config.yaml
positions: "rope"
init: "trunc"
init_std_up: 0.0239
Each number is 128 + 24 x the weight over its row's rms, rounded and kept within 0 to 255. Layers, rows and columns count from 0. The size above them is the row's rms in percent of the matrix's.

# layer 7 MLP up, 768x192, rms 0.104, rows 485-501, columns 96-191
size [109 111 108  99 114 107 109 108 100 106 107 114 103 109  94  18 113]
[[133  76 135  88  99 117 102 125 127 144 152 129 125 135 121 100 128 147  98  82 136 160 131 146 115 111 123 137 148 148 132 160 135 131 102 127 112 105 118 111 139 131 152 131 125 139  98 149 147 104 138 109 117 136 127 115 155 109 117 107  95 159 174 128 123 121 104 112 180 140 166 146 147 153 129 139  99 141 115 158 111 128 168 173 104 141  73 151 120 152 150  99 112 102  90 144]
 [ 83 127 140 103  60 151 126 160 175 148  85  98 154 138 129 122 136 157 130 147 103 138 117 144  85 136 110 141 152 152 170 130 119 108 123  81 156 135 159  67 115 142 114 141 158 159 149 122 149  98 114 151 149 155 142  87 142 183 107 126 169 155 118 138 138 104 131 131 180 144 134 105 146 123 122 162  88 109 131 154 139 112 138 168 104 134  95 151 124 158 138 122  93  63  80 103]
 [115 128 126 143 135 123 137 137 145 150 154 143 126 118 136 115  91 102 130 106  94 160 136 111 157 154 114  94 131 168 159 142 166 111 123 122 124 124 135 101 138 110 128 142 129 121 131 167 141 142 100 107  63 141 160 151 137 128 133 126 157  95 132 185 129 100  96 145 103 118 123 136 117 168 106 158 110 120  99 116  79  95 147 119 118 115 133 175 162 185 124  93  71 155 140 163]
 [109 132 129  91 158 114 118 128 179 120 132 136 115 138 107 141  98  99 126 130 113 136 114 105 120 131 122 151 137 149 156 149 159  88 111 138  98 132 151 121 129 152  71 141 118 115 148 149 122 106 118 150 115 112 154 144 128 121 128  95 118 185 123 110 127 135  86  98  86 118 163 129 190 137 151 128 153  95 107 152  75 156 107  94 111 116 100 132 121 116 175 112 125 156 121 119]
 [118 127 140  88 139  56 132 147 153 167 105 135 163 149 120  89 126  88 116 143 101 144 132 109 119 123 169 107 111 148 151 136 157 103 146 133 121  82  84 111 138 100 107 113 107 120 116 166 120 132 137 100 119 158 144 127 159 106 119 110 170  81 170 131 107 119 136 168 140 111 121 142 144  93 152  96 139 146 114 140  96 137 181 114 116 136 122 196 108 169 136  93  68 102 140 172]
 [134 131 114 114 170 145  89 142 131 140 129 135 117 136 140 117 126 121  90 117 104 104 105 159 141 119 113 109 125 151 135 126 121 143 115 117 131 122 137 113 132 117 107 147  96  83  93 145 117 112 104  86 148 121 111 120 134 106 150 124 136 119 147 127 138 121 102 159 133 128 149 138 145  75 104 153 126 129 130 163 113 149 122 156 132 151 133 117 156  87 142 123 106 124 101 156]
 [161 153 176 158  96 102 166 109 157 133 124 160 138 148 112 106 109 128  61 170  99 132 136 156 118 110 142  77 138 106 120  96 143 155 146 118 131 152 119 141 103 160 118 141 145 112  82 129 124 130 115 139 134 119 175 122 128  85 124  91 102 124 110 109 144 129 114 110 141 135 104 150 164 113 124 144 111 148 139 157 152 101 126  99 109 168 104 109 102 102 118  76 101 155 105 129]
 [135  53 145 145 110 121 177 173 146 139 109 108 103 138  90 115 123 149 116 127  90 165 136 131  97 121 148 134  74 137 152 159 168 137 110 108 107 151 140  97 135 154 112 128 109 166 105 166 108 119  94 143 132 117 150 114  89 121 100 105 119 130 110 134 115 136 130 106 148 138 174 118 123 110 122 115 137 112 136 156 106  96 141 126 139 125  62  95 136 139  83  85 127 166 122 148]
 [144  92 123 126 112  82 113 161 107 115 149 119 114 140 108 126  88 113  88 119  91 150 117 142 149 107 186 119 156 177 132 143  93 144 108 156 122 170 137 106 119 112 129 108 111 172 112 130 123 128 127 161 120 116 149 127 102  97 154 155 151 106 121 147 144 114 132 120 200 117 127 159 118 124  99 151 156 126 168  79 137 168 138 110 156 186 142 122 135 136 102 109 127 113 120 134]
 [153 131 138 129 131 133 114 143 131 143 122 133 147 148 100 128 161 123  96 121 103 168 125 130 114 141  86 132 100 146 125 126 174 114 124 134 150 126 141 138 137  99  88 138  90 106 142 136 102  80 120 123  81  66 149 126 117 144 137 117 136 102 110 152 133 115 143  74 171 138 128 109 115 155  84 139 132 170 114 146 160 131 143 164 143 123 110 132 117 134 106 100 138 156  87 132]
 [ 76 147 126 118 150 153 132 131 101 159 150 116 132 119  77 148 124  95 168 126 116 103 144  91 113 127 151 141 179 149  82 145 162 127 136 155  92 107 128 137 130 111 124 123 129 130 140 157 132 151 140 122 125 119 134 118 133 117 126  60 151 144 145 147 160 113 118 160 120 112 135 117 153  90  98 133 167 102 109 147 121 162 152 118  95 158 117 121 172 142 124  98 129 134 116 139]
 [120 122  97 157  78 124 148 121 124 165 122 116 130 166 124 136 126 118 107 131  90 185 162 137 113  99 163  96 140 150 125 156 173 135 137  67 169 141 113 104 169 154 114  91 116 106 165 160 136 118  72 122 121 132 120 124 138 143  86 117 134 138 110 133 151 106  96 156 116 107 125 124 152 142 113 140 104 153 132 149 138 138 123 117  98 152  69 140 107 136 174 143 171 121  85 131]
 [108 124 140  72 103 127 123 146 158 113 107  73 134 142 118 145 104  79 129  66 145 145 149 154 141 121 106 151 153 118 134 119 209 156 163 127 151 150 111  93 172 109 119 129 133 139 149 159  78 145 139 145 114 172 142 112 145 134 113 129 119 138 135 102 148 120 128 160 169  68 100 115 122  95 133 156 173 118 143 160 123 137 123 168  87 131 125 136 169 139 165 101 145 142 156 151]
 [121 120 106 105 140 100 137 160 136  77 161 125  70 133 125 156 126  96 143  70 170 144 127 135 119 138 142 129 136 121 121 148 117 126 120 103  86 139 116 118 125 151 115 175 124 122  86 125 146 163 154 152 131 109 155 139 116 133 138  65 135 141 122 179 136 130 126 152  83 141 165 144 120  79 116 119 116 139 122 123  89 148 147 109 119 136  90 129 118 113 145 118  74 161 177 133]
 [144 141 106 112 121 135 118 141 153  88 136 137 118 145 126 149 156 137  87 173 132 164 107 154  86 132 172 116 153 116 149 117 121 117 157 105 128 126  90 118  77 151 114 107 128 101 129 147 160 136 149 149 122 132 122 123 134 102  96 116 126 166 123 181 157  58 160 128  85 146 120 171 146 121 125 170 101 130 130 158 116 107 155 117 168 147 128 121 120 139  94 156 110 114 103 160]
 [106 128 111 162 116 121 144 127 111 148 121  87 131 106 140  76 148 141  74 140 152 104 150 163  99 106 130  63 162 122 125 145 160 147 153 145 158 153 155 109 153 140 112 147 145  78 117 174 128 130 103 117  93 127  81 162 122 143 182  88 155 121 133 106  84 123 103 121 122 147 113 135 150 122 151 130 119 168  97 127 145  90 122 122 126 135 122 122 112 115  99 122 129 115 133 143]
 [144 100 123 130 160 156 125 129 133 172 116 129 169 119 124 112 137  82 138 182 121 123 135 153  91 166 152 103 134 157 139 108 106 145 120 147 115 177 122 101 119 145 123 144 154 107 107 167 143 144 142 124 141  95 158 134 106 112 113  44 112 133 120 156 136 102 123  97 182 120 119 147 108  92 141 151 122 100 159 139 146 134 149 146 170 145 117 191  99 122 112 152 136 125 116 117]]
# layer 7 MLP down (transposed), 768x192, rms 0.0943, rows 485-500, columns 96-191
size [117 120 114 100 123 103 109 113  93 100 121 110 104 105 103  15]
[[109 190 139 134 128 129 134 137 117 145  98 117 139 104 133 100 142 114 112 125 102  98 134 133 110 120 143 128 149 125 159 144 126 102 134 115 113 154 116 106 176 125 107 104 158  95 107 138 137 121 118 143 125 136 118 115 124  85  98 153  89 106 144 171  76 128 117 111 120 130 121 115 121  66 145 135 122 116 193 123 167 129 119  90 140 127 164 128 119 128 139  97 104 152 180 165]
 [130 167 160 128 122 137 153 143  95 148 141 153 122 139 174 121 151 135 107 116 164 105 145 108 155 104 112 121 114  95 158 126 126  91 136 142 151  86 111 170 100 130 178  70 113 122 120 127 145 141  96 131 125 105 150 160 144  74  83 120 170 116 120 122 186 121 129 137 109 128 149 143 107 122 190  94 106 137 124 123 151 144 133 139 109 160 136 114 131 135 126 100 147 171 116 148]
 [132 120 116 148  61 118 105 172 161 120 131 120 126 132 109 139 127 156 141 138 149 126 151 125 142  79 147 144 136  91 122 106 131 154 107 113 143 123 133 135 110 116 158 106 173 135 123 120 123 161  97 124 155 116  73 109 100 143 142 143 119 146 136 114 145 102 141 115 142 125  90 134 148 132 145 100  92 104 111  81 147 120 127 186 132 137 155 142 147 111 118 174 165 162 152 158]
 [152 112 120 133  99 126 107 136  95  92 134 131 171 112 125 145 127 134 123 185 143 119 123  99 114 124 154 130  89 136 158 111 142 172 154 133 147 175 107 121 153 129 139 132  89 106 159 134 119 110 139 137 153 108 139  79 165 141 155  93 124 103 116 134 149 172 102 127 124 125 122 146 109 120 137 167 133 152 196 103 124 111 140 172 133 104 147 105 116 112 128  83 171  98 129 118]
 [133 106 103 169 134 123 153 141 133 123 107 143 134 106 147 136 129 136  92  75 146 157 144 182 132 130  85 151 129 108 134 113 128 102 116 133 151 146 125 100 109 111 131 100 153 136 100 145 169 113 145 138 115 121 123 160 150 115 106 114 106 149 131 129 145 198 130 149 115 125 146 113  99 139 104 130 117 138 123 137 154 138 150 134 159 121 119 174 132 112 175 190 139 185 126 149]
 [136 138  83 162  51 109 151 136 118 154 157 118 106 171 120 139 166 121 161 139 105 126 144 110 131 139 158 108 121  94 151  96 102  96 195 157  80 110 122 167 131 122 117 136 151 151 135 133 124 150 120  91 131  95 131  75 131 129 158 128 164 133 133 124 129  86 129 160 118 132 121 100 170 148 128 100 105 148 128 140 129 118 121  91  94 161 117 110 123 142 165 118  96 114 150 110]
 [113 110  83 132 150  82 142 126 129 152 131 155 127 142 121 119 140 105 147 150 141 139 110 161 158 114  86 129  95 153 146 144 174 111 145 146 142  95 156 119  97 145  92 104  79 106 116 117 173 135 148 118  54 136 107 167 132  94 105 129 113 105 122 147 151 145 117 129  94  98 136 113 118 136 125  83 153 152 129 159 153 188 120 128 193 123 134 139  95 153 116 144 158 135 123 151]
 [130 145 112 117 169  89 168 140 136 129  93 145 108 147  97 136 138  74 130 128  91 159  97 129 132 133 130 131 160 121 126 112 165 128 156 142 153 102 105  89  88 154 142 158 170 124  97 143 116 101 149  86 121 127 108 134 138 119 131 148 165 148 106 133 138 169 162 118 151 129 109 122 126 128 154 112 164 123 142 113 163 126 133  64 109 156 158 124  95 123 126 131 133 104  97 145]
 [103 112 122 116 175 140 144  82 116  65 104 130 130 116 149 101 124 144 132 148 127 125  93 104 141  97 138 105 122 135 157  77 105 149 135 108 154 161 115 120 129 158 162 107  95 102 156 115 144 144 113 117 143 127 141 108 137 132  83 154 140 158 150 125 142  84 135 121  95 129 152 165 111 165 175 127 164 116 113  93 104 117 120 162 163 150 116 116 123 110 142 169 156 167 153 170]
 [ 94 131 144 150 130 111 160  69 104 110 121 126 132 127 137 165 103 114 180 138 151  85 118  70 106 157 108 132 144  99 179 108 142 125  86 148 134 143 106 127 147 148 130 138 174 133 124 133 147 120  93 101 105 135  75 150 143 129 111 107 167  79 162 109  97 104 125 121 130 127  95 152 149  60 121 112 108 135 134  90 141 153 111 131 182 136  80 128 105 128 140 155 157 135 133 117]
 [141 100 112 130 123 128 121 149 115 150 106 121  92 149 156  74 158 134 118 135  94 157 137 161 117  93 105 123 150 110 126 137 161 189  82 128 147 120 133  86 106 127 114 121 124 156 119  90 122 103 151 138 106 135 136 162  97 146 155 149  99 143 128 129 114  97 103  78 130 114 143 149 126 136 144 142 153 127 130 113 118 123 118 121 111 138 145  88 137 109 149 114 132 102 148 176]
 [148 137  85 112 122 159 162 111 123  93 124 118 133  76 126 108 115 170  91  88 132 132 120 122 142 163  79  86 141 180 110  96 106  96 112  97 109 156 133 157 109  95 136 122 132 164  91 118 116 117 153 145 136 146 153 166 126 101 115 130 142  81 113 121 103 100 176  96 130 123 143 112 140 124  84 121 119 152 145  94 128 114 114 128 156 110 123 138 172 125 177 161 141 104 108 169]
 [146 125 112 116  90 125 156 133 130 130 188 126 103 111  99 134 131 164 150 183 106 120 107 133 102 163 144 160 155 145 154  87 124 130 128 155 141 103 180 119 118 177 116 121 125 132  85 128 102 146 146 119 147  97 124  79 117 118 136 139 117  87 142 126 145 161 114 155 121 164 154 107 143 124 120 133 117  88 101 154 115 115 137 152 105 136 135 122 120 124  95 152 107 145  87 117]
 [146 157 120 112  89 137 144 108 111 117 109 110 121 105 100 108 166 115 172 162  97 145 126 139  95 170 131 123 135  83 123 112 110  99 145 126 142 124 116 111 106 135 110 133 138 153 141 152 152 124 129 104 146 125 138 142 128 135 150 126 139  95 119 143 127 125 142  79 133  93  96 133  72 143  98 109 137 143 114 126 132 183 110 119 172  92 124 145 119 114 142  91 172 106 106 149]
 [140 100 137 153 128 131 187 110 137 132 114 185 111 129 112  70 103 122 158  89 134 117 110 141 174 144 104  95 129 111 126  91 143 110 118 131 113 114 156 145 133 131 126 143 110 194 134 134  95 146 123 149 138 163 117  99 145 149  76 156 121 157 124  73  68 140 106 137 109 112 110 115 128 158 111 139  97 136 133 124 140 164 160 106  78 116 151 123 137  86 163 130  94 122  98 105]
 [144 127 148 119 169 126 120 116 133  80 156 130 113 137 124 122 120 105 153 108 122 119 139 139 144 131 127 161 141 118 125 175 139 100  86 145 153  88 125 120 145 135 132 109 111 138 109  92 142 127 152 121 140 120 171 145 121 112 115 169 114 136 132 140 152 139 134 145 166 117 119 123 129 144 100 131 117  66 124 139  93 147 103 133 163 133 159 150 111 102 136 123 126 154  95 134]]